{"n_layer": 16, "d_model": 128, "n_head": 4, "n_kv_head": 1, "head_dim": 32, "d_mlp": 512, "vocab_size": 1208, "activation": "swiglu", "norm": "rmsnorm", "norm_place": "pre", "norm_eps": 1e-05, "positions": "rope", "rope_base": 10000.0, "rope_fraction": 1.0, "qk_norm": false, "attn_scale": 0.177, "bias": "none", "tie_embeddings": false, "parallel_block": false, "extras": ["capped logits"], "init": "normal", "init_std_qkv": 0.0345, "init_std_o": 0.0, "init_std_up": 0.0345, "init_std_down": 0.0, "optimizer": "soap_variant", "lr": 0.00842, "beta1": 0.95, "beta2": 0.99, "weight_decay": 0.053, "lr_head": 0.0103, "grad_clip": 2.0, "warmup_steps": 200, "schedule": "wsd", "decay_fraction": 1.0, "decay_shape": "square", "final_lr_fraction": 0.02, "batch_tokens": 65536, "seq_len": 512, "doc_mask": false, "train_tokens": 300300000, "steps": 4583, "dataset": "wikipedia_en"}
Each number is 500 + 25 x the weight over its row's rms, rounded and kept within 0 to 999. Layers, rows and columns count from 0. Numbers have three digits each. The size before them is the row's rms in percent of the matrix's.

# layer 7 MLP down (transposed), 512x128, rms 0.237, rows 113-184, columns 0-63
090:505503516504472482523494475492511490492475488497488523526489500518496498501486491498479484472458499509507505514495483484485494506549465508428499517470510529470501498484545464494553484501457457
105:476525492519470493494485528477493511480462458481503513471515515495505543478498461512519499506515504495480530458509562444523524502505480463519539490472504494504508561483514475523512493454484488
093:479476480524510534486451497512535536485454454531482561498493500523491525515449519506498503479490524487526530503477528489473503523509515473543479467483464500529468494473493459503490465507532535
097:430468505511473508503495455516500473532479499478500499545523513537533515498503542506525496469498526459496482470525502509520516558478472500508492501492511510501474527555478502509499454531518547
097:507483490492501533506503515521458473534499505456539487477519512481490498467557485524479485491527471504486515428513507507506472508529541450499533448547512500494473500507519492480500514481480467
096:518481487518497505507487535530497487491473524500466513485493453553504493504482516505515565467538514501518528503487515519502543500509496539482536532517461466494481533553468476472530467479512513
094:505450514533479486554475485515532452499476453511487472447532548518506481476538494514539469481505483490504481555477470481498501499492498520498463495538476525514521506503527487509527514527509483
093:483471508490490438494505469462505430513518504552513513494493507521483503505500497481460517514476530508502554479497527530515558497516530518530448483520508494517500472493542479477464518490494531
105:475499536469481512522488480494499499528513473477446512457537536523463491500499469516459544508503502514534496518496528531515528492498488522502489540505478492493489533492503487505517473540544501
097:496528443490514482471498520474514509517478459544504494519523505463497503487516482475495524489498521500503523502524513494471449492502535514493534530524531512468480455510483506477544439503499501
099:539543520508497547529507477509484457507495488498535534489488480517554533496487490464489534520478515472558503486492505479502457468487498491534493501505432512531549491506518465453511522532530485
101:455455482524482507535503495503487501479471513474454489529455526491485482528498479464526517549495490520489490516487517496502472474508493497500507491540495495538480448497531493503492503523462494
095:488520476526479475493523508508522524503495505510535514456523498516584491475483499478492458501512523484500501484509502538493467482478519463505502486502490484533493471492540520514458475458508479
105:490492537550537507521512488506519489486492484517504509457530498529515477548484512513509511508480492470486487497480513468503487492462508520558484511481519520459494513526515503502507519494500495
098:495510489481475508500526470484566483520499526509475473535531472532460485551470484478453502510546520500514495505493490493483512460518477506455496445494480496524513471466540496481487469501476486
100:501488500515480524479472497522461522463483535474527479493491496538539554536475532493494510519494503503502500503556477465500452514498464469494499473529497493484496472509509481498471490544511523
102:496503526514479505508500539518490512512482510488498506515494443451504519498450499508485478480504499490499489552446495457505482462480517542482509515491535486496458496458509448509532487464471507
108:497485518456535456483509460493514488528465506501520464547482537467483511469522499493501514456510568490480504479487515505551512487509465459508508521501485480533480480495458485470531482549463534
105:517530488500518517465469499518461469492542533477539515510485513438528490508495483516559485518493465518530520526521492473478502509487506551494509476478506492521560539477567499513497510484511461
105:510507511525501510535482498544488502491519497535514474462483526475499515498492444542457458495482493509501463496483536538507480491498456528495531505491546486490464531454504494468501480502479472
095:509571533525480450496497491510527462505494490464476525472494470451432516515532515471522503439502494534505525539499502520499480469489510477482556503485522482515501523501522513479492470519513524
099:510528478489488470484491444492488522528449491455510535530499475536487516530489496474482474507477491539493490475485522536503453504488528486473491442480521479526519519503541494526524531496495496
095:452574529477521455506455501484494498462476495476510508476518452506506493510466496510476478470479552514513490501468470487510509482465499526499486496471517512529523491505504532490490497500474483
091:516463501521494468517499496549466528495548518421515485538556497480511511525526523532456514471526514490498462523526494476506472560551501467476515543520515510495502537516513506500518507465519502
095:506478477502507494534509476519537548514531502522523536480485531519511527492498463494525463519508486501464551492530509497473506487507447434523489478489497502504502499481458497483490506546473506
104:497506486489524479510512484509505463506521523487481494496542517420516496468475515508507512478513470527510438544469513521492506490481482566462528507489533518495440463495510481522478540490496475
092:485546468528516492534483471482485483517513490468501523500487523482462453480475521460495512478503506455498530475518477490515511462458497493505540534456496483517525555512540489503503543486498471
110:522490489531546508511468507491494495465592500489537502476515526486446509531483525551524489523517521495502471472527510490492475533476494472523516528519500529482525505591515517486517529503531433
099:495492497488455460486508485511482442510508479515483525545467521515461523491484512517463480547502500469490507488489446542514479484441458570481476517463516507519483495484535515460476538501512488
104:460480492495489471464477491528474498507517481517546505533506498460560490493505525444530483497552499485486456459537511526493491491508513462475498555512491487518511555465491491521478482485486520
103:537468485487530517478515466541511472488479504509535474474484538505549506495508461460478494504483490483536527489512480482539519507490494547490475490453515525535463484453485482512477468507546468
096:504516459452489516467557517487507518511518530453520483469512530517498500455516507543501516518528506513483466492477481527544507522512509528523500472496477497480491550513497477519504561509453511
100:467492497508479483491534496503501503496545497484502501499537539513480477461473521480488448505480545467517504511517491444485545496516450501481546486454505526498491488513524507432471557504471504
100:522488518478498443492509506483474542500512507505456507479490497497543483531472461515510490468528510493496503493487510514505504480496449496536525530530478484488508497539562496503495526518493495
098:535486512495461489499438508525495496479500503493536496528463462505486513555492502476496476469498547533521496552461516550510501473473470552488474489563479455482494498503471523520489513491541527
102:521515491495515511538510528517478500526455532500531527487495482515475460543453460490504474535484518489494488505516490494518470493558488539497519492509517513517502563484512508485507505492488518
094:510462545494517493523483504483468481490487508479478524495482485537490520529502454516513508482574494549485508482488523489517444473488449446496523519554457501511468495525497475483480486529493502
097:483470512484571494500496525517447498503476495467465506511502523491496513533448511496475503542481509456483500486492519516464516504503510502492478546524484473463519527511509521526512505494549550
096:564533538483516515516508507503551494507510496503463487508479508530521520500521473515503484489480473562467464516508535476517517496495517516471548527482488516519496536490493509468533524503492473
103:492510520546504493542496544506465495521513504462509521519485498479461512492510489514510489505515552445487516477508504503489528513494512516558534491513526465531476514482486530499482505498570540
103:521520487489521508498539549484504533501501569467507516504508488499520510484506500470477522505441520489552503547496510513448461475531560483469504520445549498498481483465531485482498490503505444
101:455506516499425494514497517520497464478491432465524505519489511488519429497514479511538495488553460473526494508521493546492506508469452461506528559513474503460486495502495484511497458453453533
096:561438475522544476491507494502473484538508494479506491510457510543489499519516462459470488538520533511488490473521490536478514488488526458471506539485476521495509509461513535540541495469518537
101:497470515501483499485525517545554542484487550483517494526537508477478524481458507504497500479437495551528476513465515526511485502496536455503466463473537511487504494530530508490475488509526506
105:560498451496529541478480514501470541525534505489486498534533531535478505500508491532493496467438531487502494499531469490460501491482486553500529482450542484467501529475495513549496498508575525
097:505495476526549505490497470505503485526517503539493468478501512450497466544511535541551514558465486494500549482520533491519488512530507544500515511515500491522495544431462502497489463544501481
104:523531472509482500545520550552504515488496546529494510488518478521463524499501478532509503460528474546513534523518466491515509485514507469500556461509518463488502477511504519519463513530498488
108:459533492493492507474477490523462539490533460509520492533494484501481504526467484501542483487477530497444520442465513488534485522544508487467480482497494475554502473472496511497451563547495500
102:502433536489531495508468482517499476492539515445552483526520526475491497485509471513515534518521504451491489507470513537519487503498461540439515505460534520505520523547489463499522509493516480
099:484460475485477511508482533496487490518504481501498511513512517467507511528506487466470478461545443517491514543517500552454516530483459537491523516512557496509469500495454496549501474486493497
094:505513485497476494512510473474535501486511539500510533515450534445492473514511495483502517493506480488534521466501514509497458506448514494469478480533485517496496505474511473486538484482534519
105:478492445516526500489489443507494525496525507508501467491485530513501495465503534533520501536479495521504468495459538524540536469496463551459503482467470524520501503489517498532531544535500494
099:491519500520508462526497504515495508520457514514556538481516494498536485510477493501512482494503465521509487515510477489483485511479504488510515511475515499421479491520466486525488465489468470
098:567465516526519489549464515548457519458479477451495515486453488466524511530491502511536508459516486478491488486499430492533515525518492516469451457486538484489488486491488479508493483496464505
105:589499468512517489487492501504491525534553477507486506483487486510516510472498477474490486444502458542497499477493457522488484494510484505498529540457475454478509509536496506506493542497512521
105:448476526479453460511536503508504446553462499460467499524446487506475486538505546480477496502500493459514459525486455489487507477505497526486492521460518464458503515521527544542500491528504531
096:476468523495477503499487525464490471472484504504462482487530458527530463513470498504536534496495520446497487497532497485533450518509473546537508506458441468516510458501550523520503521523493495
103:489499508517447479461444515467461501513595448504526504473471483500469523499523500501507511506533462484476532476495506528462510528486500481496467498488513460491483490497492532471477480519517454
099:433484508494511517495473479532488467491522543483507501512496536433512514528464497541459508573494522487531553506530446460487494500507472535529475522517500475525478501462487482479503531504506526
105:480488531486487512545503518503455436504473501503473544494543498489476467494505475505490497462507483478481514491503483505489491493482537480511471519519446493465509532478565500495495514512475502
089:530518505493505546452536504530500454481468471529514505519493502542477505534515530512484535507516448529502475513500503483445486508491497486521500486529532511489523524498559488522504501475476496
096:475494491529527520513500549519433488442482509520463500470518508493508486509523455499484478509495501526504505478517501500496531480492551513466463468515505492486454496481494467526456530472512504
099:478461522481523508501476540514478506493506543509474487523426488526531456500516526503480499427465483511489472495532548523516482533490547458538506503491505497556492512496513470531536475452523504
105:502491479505507511530523479465531527488497483493498461497488511456461518510494493515502505477547460528507516467483511529470521488524491483484515482528522472475517517513505505521487489531517538
105:488503506501493537520531470502499467423482532529513520490482509517493517490470515496509534489525496544507509517526519498514507439507542521555447501517502444485524497546517507461501501540524456
102:493510517480506487489509516524521565461469504510522493473468442518537491478502467455477485507538489488494497519499527493507494504499478533469473490479500508463503529482531489504513516538517476
094:492492521515517509517551511459506509484564519536491539477507490535513527517551474517508465467469514494483458494467443505550497490504522505470498488492514523511471539521475532499494551517548497
098:537449519462473494504487476497446522483526454505499506517456465522542470480498497510513520488506488465505469522503509475534491504504507535503531491467496496497450543537470465529460471480516492
099:461500482539482460500475487483475502501485498516491484479541523500490499469510528499446495527525493486460477499501500526525481534484509532457521499437482525557506515529461455511518465494508484
103:530507523484465488474477521492543496480537492504510513511482514487491498482516487477481449435504488486498549458448562538524482510521500506533502514488471481508527487518546499449499500513480524
097:503490464486511544461504522454512509501499517487533457504511467475491515482533525460535531531502518486494501482465449491491502476477527483478537480498568563503510490552503529454521490516542514
107:526517496516492509487470540530523519522564517463517483534504511492496463537536533510508510479493489491519504496551528505521521489506482522457503498499516495516494468461489460509506468509482481
# layer 7 MLP gate, 512x128, rms 0.271, rows 114-184, columns 0-63
111:528444469546474474526534518489510491473559500514487517489471490521495500518483515545505497497496536489473491493554491510473503507501493528472520516484503499533488487545505497526501580525481462
111:558506507547470465520528487496469481466485460520496465492457503510484518548540490500515551474460488458525494477504472505495455513462517519493521490508511510513515531508539501511491516503468492
099:490518510463482529444490506532501541518531493498506535515502508535501499493449497506526508495463467499515484502469510548492476467496503453513500487499547520547533497478485514463472516522517469
100:569498485487465536503452512508447491562486467469518474525480529491479483545488533462525542530490493475499524455480501535483490505527525497512508479504482476512436445506555505509488541487490521
098:560488504500467467502475517453474494490458502477472478510492540499524498443471486482491470520489521476512498518519490497501525530466453497484539498510496506523488535510480493555517539471500520
098:487518504554521502491476569475520529500469499487521472542488490499508480529573499515525469483531528536494489505500534477550495491516497483531484497477506486503502461507489503500491504537513522
100:450469503500454460487509518519477491520507509543498485496479521510546537522485510475541487477482499453519519505522533540501465500532495489460486506487542494498493514478471538499478470524521498
092:507470513504522488479496510522497520483502510566496477499516506530541471473557484520509526465512487504500436546495510484499486480484527472539469475481465499478513513518528503508547487451498512
098:515473505499465506535502499503511505481505526497482488460523481494501507508504491479518481468440476528532497525509519496524475474492520511474502447527480490491533474504491493507474488504472458
100:478490502525497481517488510538549483540533459495488468580466543481511513501535471505504504471494473524502498468516523506476478523551497433498497520497489522524501460495517481501507538549573480
101:525472487496449529521494509492511500453513517477492493491533538514497462541487494475501500509464503507548487548504492509505432474500510497509496502468502536538470494506468487503494482474467524
106:484503520496545469514514491503541479531526483454477485531551538514484504483482475520504502487505494445536458493493496474533488522517495470526508520447475512477491489494500480508527518511529478
098:506501480522472492515485483475493520498551481507491464489473491451468477517510510509490490484486467534449483520511525524486501490460489499471532511497521473512514474462499540443513494483530469
097:522534494496507491519491471513538499489508485544467472481486565504473517467494522458548478500460506479544475499513453462515503495498508507530511518537536505511473518537478478512512498460477478
107:548513501519499523517523510550495513484563497511462500521488489514483478486493518465473499475529509479446516558458504498486497539506520481465510497498517545492472531522512479452484493534498466
096:523503521475510491473481482483475493464508523511460523563498487504519518534484481477517471480466469512544455488512490465506488488480523525484464500477434495482485487471508528492515518534541568
099:548476492461481538506540563525497502486500557511487502511529483477514482475503533498495480534455490537492511487459505483463501476514534506530471533509493519504508496528539533485506491490489492
090:531509507464524494437499530490454539509542515492480499496501505506470516505416528508514479491507467554516532491490498471530503559481493498535518507470484519509490523465513467520511481512486490
100:547508530469503502528516457485478544487469490517435531506461467486471518467523522544477536497507491536545487510469469479511477454467492485510465516476498471501499513492539468484526498467496520
095:541518483551509480522534514474508529508486527538494514473529496503506503509480523532513456490478530503484480496506510532522473446483519467461479552519492535518527507515507496490485508522520502
097:538484489491483513499497529508500528469464554481460518505543483550511480500465502463505481521489504498514470510477523513525571549548546501482430506507504456539501529479490526554514514517495498
086:533477485507524466524536526517448494516468460488513464501508496515493489532504528536479517524475519504459483507506530467497486483491492584458481489506506522507526487485513509495491518512511489
092:516506522527503468518492501506507523498493509471509496480495529505469493497528513494487504474572464468532499456480475509543549500558488497492429521521509533486495456506505482442493495495555486
103:501514483531485500470500491505505485492488499506474487482529530465482512508498447480510521515505523538479499530523541443475534479471530451486519505518522508521506546492488495480462510509530475
097:474484500514461454480502527485467500510522487461487506481522494496527494498528524514497535492524508481459509496508500511463444521483532456488505463526474517494475528531505493502493479525459491
093:499498517505510509524479487463487465533538517512501471532495507508447515512530484513529524481491476508517500486480481512494441487449500518492556528498468456478491514531470478469489507492494497
095:502468529503494496477494543521502532526555523487515475458503474461487482536509500498455509488493493509505500489543470490464516539469502445518512497476481509527452483499505514512469488471530495
091:469464511464482477446509480484461485546533499474539541476501518457515481484542467515452523502501481530474500484466492474498457504473505513507501487512515511579470522500530540530470523476490527
091:545575505519452493501461508504529505493508513514516496492503498504507463539505471483491502471473553487476465473482480513497490499481504498512446514491550503479501512521489527479517531523557519
103:511521507505517523507515505495534503541470502465512492477522554502509458517466498481463467533504554471508492434508517473495488495558508461484486485488495519517505460520553500522552532509518492
112:462461541460460526552488495516512501509535479483494486522514488547519467456464480523441514517476499534513540499469577490492504472471499533521473475535492451522501524480496484512498481517488524
098:496520482484510507458491495517496524502490517513498492489449491468510527490506477552504537551570454518495486464502556544505472493537526490524478502506477483531491484480520459519493498530548547
104:504461478522463465485538528520517491468515462474501495478501489507526510514481546491523535475490491486538503439458522501463525504497531415498500551496520512482498481489518515519507499521540464
092:514500477526497492499474506542488487513532479468487447466516482526533483496486508496503548468451525437491502500501465488491519498495509501499514471481475513480527513487507463502516549512533501
099:484533508519493495515522514499527498540548521516482516514494480519534540502525527485483485500529512486455480481512523516506520487493446491524506497551520513483520464502475439490492473562516523
096:489485458528483509483502519563467505510515516526485495471513498508524525510460529489485504537515477468486482498513514520523465477496434519485513526476502527518522503490475534489464477515540526
097:518499552489501514472529453525557458485498488503485502488490496517484543489505504517487493469476476534525518477478470498517525548500535500520481489496516525530541529466469499478484488524503459
106:515483520502511485480534508499488493479536437522508482520490491555542501482492528521508555482497455507497527453485513468532508507484508500500506517489504434527519507479467466506482479471491487
103:556540483509484527533460507511496481508494513510507531511502452499483509506448514512533516518515518518513493502522524579526485506569466516503488521479492527486520525508493500500492494487508533
096:517499468519474522474472480493449475515512511493504493486502528540536531520479536492512503502507518488501502529484524491541439480525509494490466465525491479499497485481501508552467478506445494
098:519525495495513489487498492465512504486491507514496494507522461508442512470551508522539542540510497485521516515502503449498528507543469464567508465508486513475445501536531476524510502499514519
098:511524510554559494582482507523515509511475492476504532507466487475489510488497480529532518498507540506493508513536499500493457508493479468494501518511450469477493484498502526490497540496510510
104:516498517481488527510512500491483502469574492525532496492524496475428498499547557514480495484482499495539483458468493530499473471490515470495478484513516534482497479504498517488507498475468509
109:547482483496557526500513524522540524472502513481497486512518499512514498500525515499510478470500443483533506496482495547503488538478513546485494512465491542481523544453509491564483468511535517
101:533506472546488460502462474513481452538520478503508512514498467534553514441477543475489502478479519518496537515489499496487495488524534473489555499502492526468491508496484503479521491479461487
125:534468532509507494492468562532484496495472510518506498478484525524498518475495500573467492475469525546500533516467524521502478480522524492517545513529502484477453524486461524557459517507528491
109:522515474473526510471526478481487558509499511521492535524473511519500496511448493515502474479501542495475498474521535481511511531543479495506514517474523469536505489523534526505498523516538501
095:468506502500523496488520565498514540475508458512505523496472497515521471502479511497487498530480496512544499499509470520522480508448522457464496495511498519552477505527449518488514528526513455
102:471467525523504508505534531474539519514544478486462468543481488472476491501502519451524508499537534473522496493504469477509477540497457491504484504447494548491499505474461514529475568525510533
098:512490505479501505524526495456473485493533481437557525525481497470502495521513562503503470519517507530452474485509502540495522517504511490476508495518492506462491489507514523408511498509494496
103:524468536506480501506562513480465467523488516478538535496511553486500491525518510534528522494495482493527498512512488530495491501467502519501482518518538472492489501481442513518456504487501530
110:505502520499516487491521500480526516488518519511483484540544483519520487500483553521488560532506499511518478495525580510549519498496511421483474479489454475523494504494502448488541520492479524
097:516462507503494518487488500488434509496518468484480500443492492536520507505511492532548455461508481461474479457492529532513506481533503502481482509503499487526526519452480473492464465494480507
107:541544506497476504504494473505504471496524532531498535511489467535531538460498488469463465495513517518473488496489521515514511490514505497518506529452480472497508456488495535494490482509460501
108:511509458469526480517519482516478518455512510477459537526550519511529504497548507517536518499480566540489502487475547508507497468498531471499435477488499502565506503509469500502514492475455489
106:503547465545462458491449496467501490507493506480528477507538472446533535423487528496488490517521478529454497528496510532462527442479489498534516506489501504457544511504500474508481495500485491
104:501486533475503457495493554486472532497490512541496548492483544519477565491536520491476509496538491466518526459514573489506486494489500501504462514515492442542466472506479494490509496458483511
140:441512491525495490467464492514499483498517484475446480507530546489483473501481541478494528526482492467513487482524515489464463542500499539522459544515491487485494506492478522521481482475507516
106:484522488508496525493499479517475528501489466527483510546498552509540547475480567473500522528525471542474500516515496504503500497530453494513468520508498490505497499495457521519467542505523493
106:495518465478486488523490490498508517517527543472475530531528467472448470467491504487484527528482518528496485533528490508523461497495476497528529498507486442494486499495521517446482553485505487
096:498495516478489515538502518474538495475506527471543472445534473540528476492523570543495498470471490507503511550476464501503475488473498513476519515460521474466492525493480505496497486508480519
097:523530473542513476445437475513543489516470498499498539544483506537450529499482491513505496486476499514505512515476561515527481482486491467500508493488489509457495509493480501480477513537549538
102:521461518522503491476513465491500485515509476503537460496533533483472515500504501486543517478510488538498503511466497495515485523520508481493487520507540478451477505525469522458552490455516517
111:546555529507497483489492488535490497467506566500473532485490483478451474476543500520506489498513523540504474491502508524497509479492554521534484493496525501521510488490509511517537491511502498
093:483543469502485509488497530508520501460495471514497583427483506500471456535495513485479513505486498566472524487470483511490484517517505507501513501480491514480463498540512529487519508499496497
104:478488465501487517492519460500481514506475527454543483487509500524475485483469554478486513491503487540516512542542507436461504528497465557541516515499478502521515493482501469535478469513459585
098:552509494487531499538508517498466451466505490466522545485499464540522539515524510513524498461484498482514483526526488472488507483517529516493521499479513475519469511509437495474514511488450504
096:529522519457501562488450505467533501480521470454486500568489526496506509462533512484498489496525518541489512529479503465555472508482493508445526459457500496482497521530494470483502511546495532
094:512489501492505519467514466504473508467525518508547538485500552467471524511468470447495487511525516521444473492488497547485477513531507472484536483438510496509526482487460533533504519459478506
105:467487469489471479454472489515546525511538496485498529554494474487492490497525528516465523446453516496494437552523477507474529517488485489527516479510522505505520520504489492505492480528506504
100:502437469475544488507534503481470488490477540491469521483520492493468541473522507545469465510529477498478445493467513512474484510492456501489509517512506524486497526547507515477516496516533528
# layer 7 MLP up, 512x128, rms 0.253, rows 114-184, columns 0-63
104:504496481503510523496496509482523457486482471522477474471513538471503498488528522510490509481481473479468523471498460504475503439495470475560512505554554491470495543480498508528460489538513503
104:494537517479475489465480524481475434475480503530500476539450510503502469471527531531535498500456463517500464492487500536481484518475464526558493519480544477493512524490516525516533510506522533
097:471505522507482489505481492505524500454493517486547525485499489519499518475479480502516493471521506484529511511536499523477471465487514521483526500558507532506539555489507530515501481555505485
100:505528487495493484528506501489521494507491441469508522532525494493508496539472447481501497500481494491509470468462513501493460443492483478473486481488471482414509516460463530458479528515506491
105:506508499514482511458503513503477532501498496514510559507498525513548478475491451525507501519548513492484508498542568525470487509505490503520497494480516503498540487495584456500486499526462507
091:502506486475472491433522556479513507527471482536501479522478484460477450524515518529480499452505507538482495464465522510514475529506505505504493488459480451470466517511501527499489512491486508
097:504511474539511517503543509540495492480503529439483531490513486508508518521518481514498546509494449561530512521500471494499481508496464478511475537524489518495493503507560512474541521526495515
100:509516528500482530475444506463510488490527462503531497445519533493479505509479457513470497496489485527496532501546508517542485524548468552487485534515473458507507494532493466511464484506452478
092:532529516494514536497501518515486483517471498511547492478535530504475527544511493525502508549462476502508485494505534478486482482527489560484471477480483483507522515458499520525509515544496514
105:440482501485563463533425475514470542477507493486501494523511495484475532476479492507501520491496508483470515499511471527511505528455515483483492486495465495502530517508501507466531499510476512
099:532513560523494527553526486486505473506475514489470512508460494549492500489522516452498501487502465518469489505486454545510486506510514494524494479485504480548541484525480486520500515480482513
102:533505521477524461509510525498478493483525499439513477541485510455506466495528454525495486476541504483503495524485493474490474525515490509451526500496496493435468500496499510495456484496486519
103:497517478515489529459482481528508513527436503493512514492484522537474538568551510513499530495540508501503514478494511484469496477484508486512447483493523476455485520496511441503483510489549501
098:529475511497507476496490501589504488464488492484557466519449500554474477444503494476510497534451517479509523497468551495514484506483503465416511496514509471498479478509502483515515475523481524
101:458505501485470491471470486499476500483511488485488506477482466450493490444508504528453450499485476453485477483464487519531478534510491517517479514499511511476496486494494498547502481467490460
097:486529526506461520491523506480502479497485529507490514509509498521507522508472519537478499510473497496485474479486508461500520496511495452489483495491478510542528515455518524484546529455514490
105:448482510516522463509506519492552588548499496505482507462447542486459502478467487497495475477502523486483530490529520477524496506506515505479485510528453498520505516499507452448527494483537481
099:490520483489500537562511526495498523514486515521536501465464450466489467517526513482500475507488516504503518507506533546442505507450511454525497523517495484561480478483478520480480502471496553
105:470511501523483474501526535486508512506544519504493532534535538462519498492519454501483478483506489480471487478452510485457478497483505497460504516525481487514503560532492504519497500504492516
095:536505513481513524495463506502454525530521489517513487523507498469486515519510488492496519527534515467533533488471475491502514512521446522520559506491502483481509504460494494526497470447532486
099:449506520494526521463472506523469463517489482493507487470477511540498505518492484468514517502502480508449538499476520502465525458493463460544492491456472507466514503525526522482480497500479567
099:487497502522460515531482517554516492492427515522522454516514521529510453494520514532481514494514499476469497566521540511478438501505529528508472503505498543532505518550507527523497498504535501
096:559523481488514475522512473501499497497478503501495512520479483536498477521525505537486491523516533508536548504514470501522529514518499518489516492481490504471474527507486475507510492505510469
097:491505481494518468480497483494547484480495571499449501475480479476471530508483456515465478479498500519537519524480527550526507531523483535529510518486471484536526517524533516513510489447529519
092:496521494516500488463483476506491538520473487454460502480504494459518535508505483526535473447472483475470496528507488519471463494495514504465460494479491527508432469498485470469514517476513515
100:524494514453497483520485489477462544480453499505501521508497492502531481462505532493508490560479477521527460564494494500497494518476491511463503508498488520503490452519479528519532532523503500
097:542481484519467510507475490486462523523507459503509522501491521501469469555484547497543516504492509530460525530470494502509502509458505448508487516495519465459516539504505464496501571497460442
093:522572486520526534496519477472467447468497524515430485513466512491520466503493503512541509485500505535477543510529539486511499485482483524527483454509474494482502500555471518501525489479482518
104:479497497501467501506464525533478475485544513558480499531503521520512509477504495442536551545524498482506471509483515558513484463460562497485484479465520506510465520527511533531488458539567514
105:528521510513502473457503479497497514461470497477528468448480502485539519477476513504515447497546519524539525467513500416504488490487521482536504517516578504489471458534515472522449476533498479
106:485492484474531545503470502494476544503526458496506451492503447492503525484508521494505479486458464489489488481519520464490521492483489495481457515484509471479472490524489488478529455540503475
098:472502551540497495529510491470505515519558511495509465537481499486443483509490493484488481413503491452448547511473455517489502504496472469474499464537477517494459449485481467501470483478533477
110:493499521496477519495458456458488489535493456544484466502517453511468486483527478496485496520496507486446488511518494482488497435474518531507458517510502500465492492498492498512443499515498519
098:482506504494475554511527552488521521482487520496508497524515504477454500500494453505483499531511491534515529477508556469506477550508463492503480505532493538513497498464521464477482519454496500
099:435483431483476486464432469486491481479495528476512530461504489509471534513490469485495509492529503524517518530483524486459490515495561457499510499503469528516484486506494493513521452500508458
103:547551495536521488476514479481475500483518539491496496447469507506493518483517450537529485464477525516488511514474480514505522577453525533508533510478456469489497504516480543491526524490492455
090:469481470476467526531489489511538435493490485482511488538484511508484479482517442495499525491517498465510503521479480513509457509489500497523509468493540465493511457514504529495502517473497502
102:514519494491510496420457533468497499533450494448452507545490474513457528474533505502472422500486488536494492548515543494517519514466492465488496472476470535498482516522503488475494513523486505
108:508487464455488518505474486503466490516499493474510465463505501529493484523546506518501530501512522491483529497424549502478481496494483506494465489482494464542453545500489530522484492510467510
102:481477502552467512495499493489501444506498443543498493468557514501551512536480498497510575456468493496522476515462543467524470488476471492505514468499498499533495462513468486494521485546494456
098:543510493561527506499509498517473479488482534534512505508515478514472503502523487462531467528501487482508523517490550460459509522466467501495522510553538503473484503488531498538532491508503553
101:517531484493494500435496513460484520521507478501516510420504527492511520491497461478503497498502530482452477496513480490536529480458504501498501512541521511486532466545461505493504478509501495
097:462503466503497466516505478491478491495523478465499557517498501515494483502470497459553454476501512484499484486480500500497513464512505491497532547528550536494513496481499501468494449491504478
097:512498457480508475512522504470509550489527472483455527517504482477478528520505476528492553520500446471501473450506501500454441483541501497488530532535536511448489485510486457521523462528492508
095:517503533505539504492481519472464504417469468474457488483512452476505481501501515497505521464525485502540517538504495486493511490476453463505502520504485506444513492506505514518452485465522530
110:472485481511464506493504453535510495505510507499544478498518480519509562489484535495535454527490470511474512541504519515481450494486518478498488516475542524502511485490485465502512481483523491
100:482470440487479445502529497540513514520494479510499493483497529540483504493552505507440485530535519478453506494474493567504515486494492523516445442527511450500497483474522514486513473506499500
097:507456493480469495453503479505496494511513505523488463512491509506473508528505520470494450544492494531498501546473505476514490483493530433480516465519532493503464519527496442486487508477507483
102:502497462518498554549492505477513500446512540483529553483520441518480487484511478488505489462489479520548518523529526480515500513500508508479514518532447517541488539484508496488461480494537488
097:476500532473493500491538524501480505495480474517503475523529483518476526505509477558502488474453506473495473494479479488536465476488483445491470478515461502500482493508494488550504509473505504
103:526528488492523518504470509507506470504492531528506506476513487521494506449498556490497515490453476451491551558484487508484529482465507467508522527467517501514507449505502476466492549477538519
102:535468461488500496488578489486509510498527530529479543551521547505520481505462508485497496495460490510513498487480490514514523508522500536442464553526511494467474530515517485462525529480489485
097:450498491462469499505501532520532510505549519527561464492493478526525494476487489489474510494455477548515467534487507517500439449476523503489527519521491519489510480509482516508475488501474469
113:529523468497484504511492493539474476542524499551480455515487494476460522516496482486515470509515504475497464494500527470539490438488525517522507478518506507498482473490501496482504508487467442
103:445505506499475471494520520524495468508500492482481514511516502495542494539498499495484532490522520510485492518488473503482478493483500489474454481544493477491554505524501569474520445516465503
103:517501479513485497472522494538486463510498533518488533499515536512517487492486515544530516514492491525478554523504525483470522541508481470507457501515555454510526449486538519513520515514457494
107:498487515505486479493465514490485497506533521492478513527507450477511500504497489531523516519466515489493516514543495535526517496484496483507570502492476467495514504479486466497472474509494537
137:452508493510520526483491504523502461468531529516546496563517514429498483486490527476474493514500507488521483504503497499463498484499517540493504508530480489520479519502514505538516500502536524
101:527486529486504486554540492543507496478527525495526490483498526503540502496505519525469514546524514506530535482486498489472527458542473544487517502509515516506501512464521493521516481535486503
090:486480530507462494526499503504511501510511480524498519517479499452492512491553489489509523461462530524517514499488455519491522533486511505493512491479460495494540535480461527560474531500442497
097:528466464486432526508503476490519437566514550492541497490511550497514520501521525505521500479496484511539530544495519498476488549462491496535538513507524518513538543491502516504470471500497535
098:492497545490521541516481492535530516515503422515504525509512476510440468475498473516482503475476509514576478529514513530546517480499537514497485504533484509486469530491499473463541522464577517
110:534499471522507521545479537485487501525419468496509493521524467455488474461512508510471483530502526457512504425536488537492467518504438521468505507498494480524499526511522527507483465511492494
105:463472470463500540498516465493484531493480501466506562485521476493496471464482471523511480483483457522543515498513492534467486442516510496505520497517497467472519550498481525514455504496503475
095:483494521470502511505530482467518506515519489529537470455503508494452518500490470436510506481513502514533531494449522469520539450490517446487494495515444544511521514473484494531506503508463515
085:497503504491477487538478497467482501483450515464480430496523549494515502505491500446517529496524521528469509528479502521465437496488549558510485472484505491511536511496508497507506514519460524
097:513519490465512506511474480499501503503505476517494539574490488493541486462524499532511540481501472517514520508558498497498508522458516504431472501506517520531489512497476520473493441515486550
095:464510524493457498476491477478490473501461525502471515456487505529498500494499471464514511492513454519502534515571453536505460461512501454500526530489540501498526464444490509525487495517483455
102:468500473502441511505525514494477514543482497445508484507517493543474503435531491528478494456496491506501500482497556493491491464513501506456501510537518515477523474473526503461488496517472494
099:530463510519527494519474506497519523495486518480515480516494541465502522533493502489495468484518542481472546461533470497490533502510493473526512468494512496504499516532538508560478526511511476
106:495560522489533542519487539470476479513483492461519474495502517469472453530515482514529516537508449482510527490561508480493508502497499491533483529489480496489505476482496469522466531532480501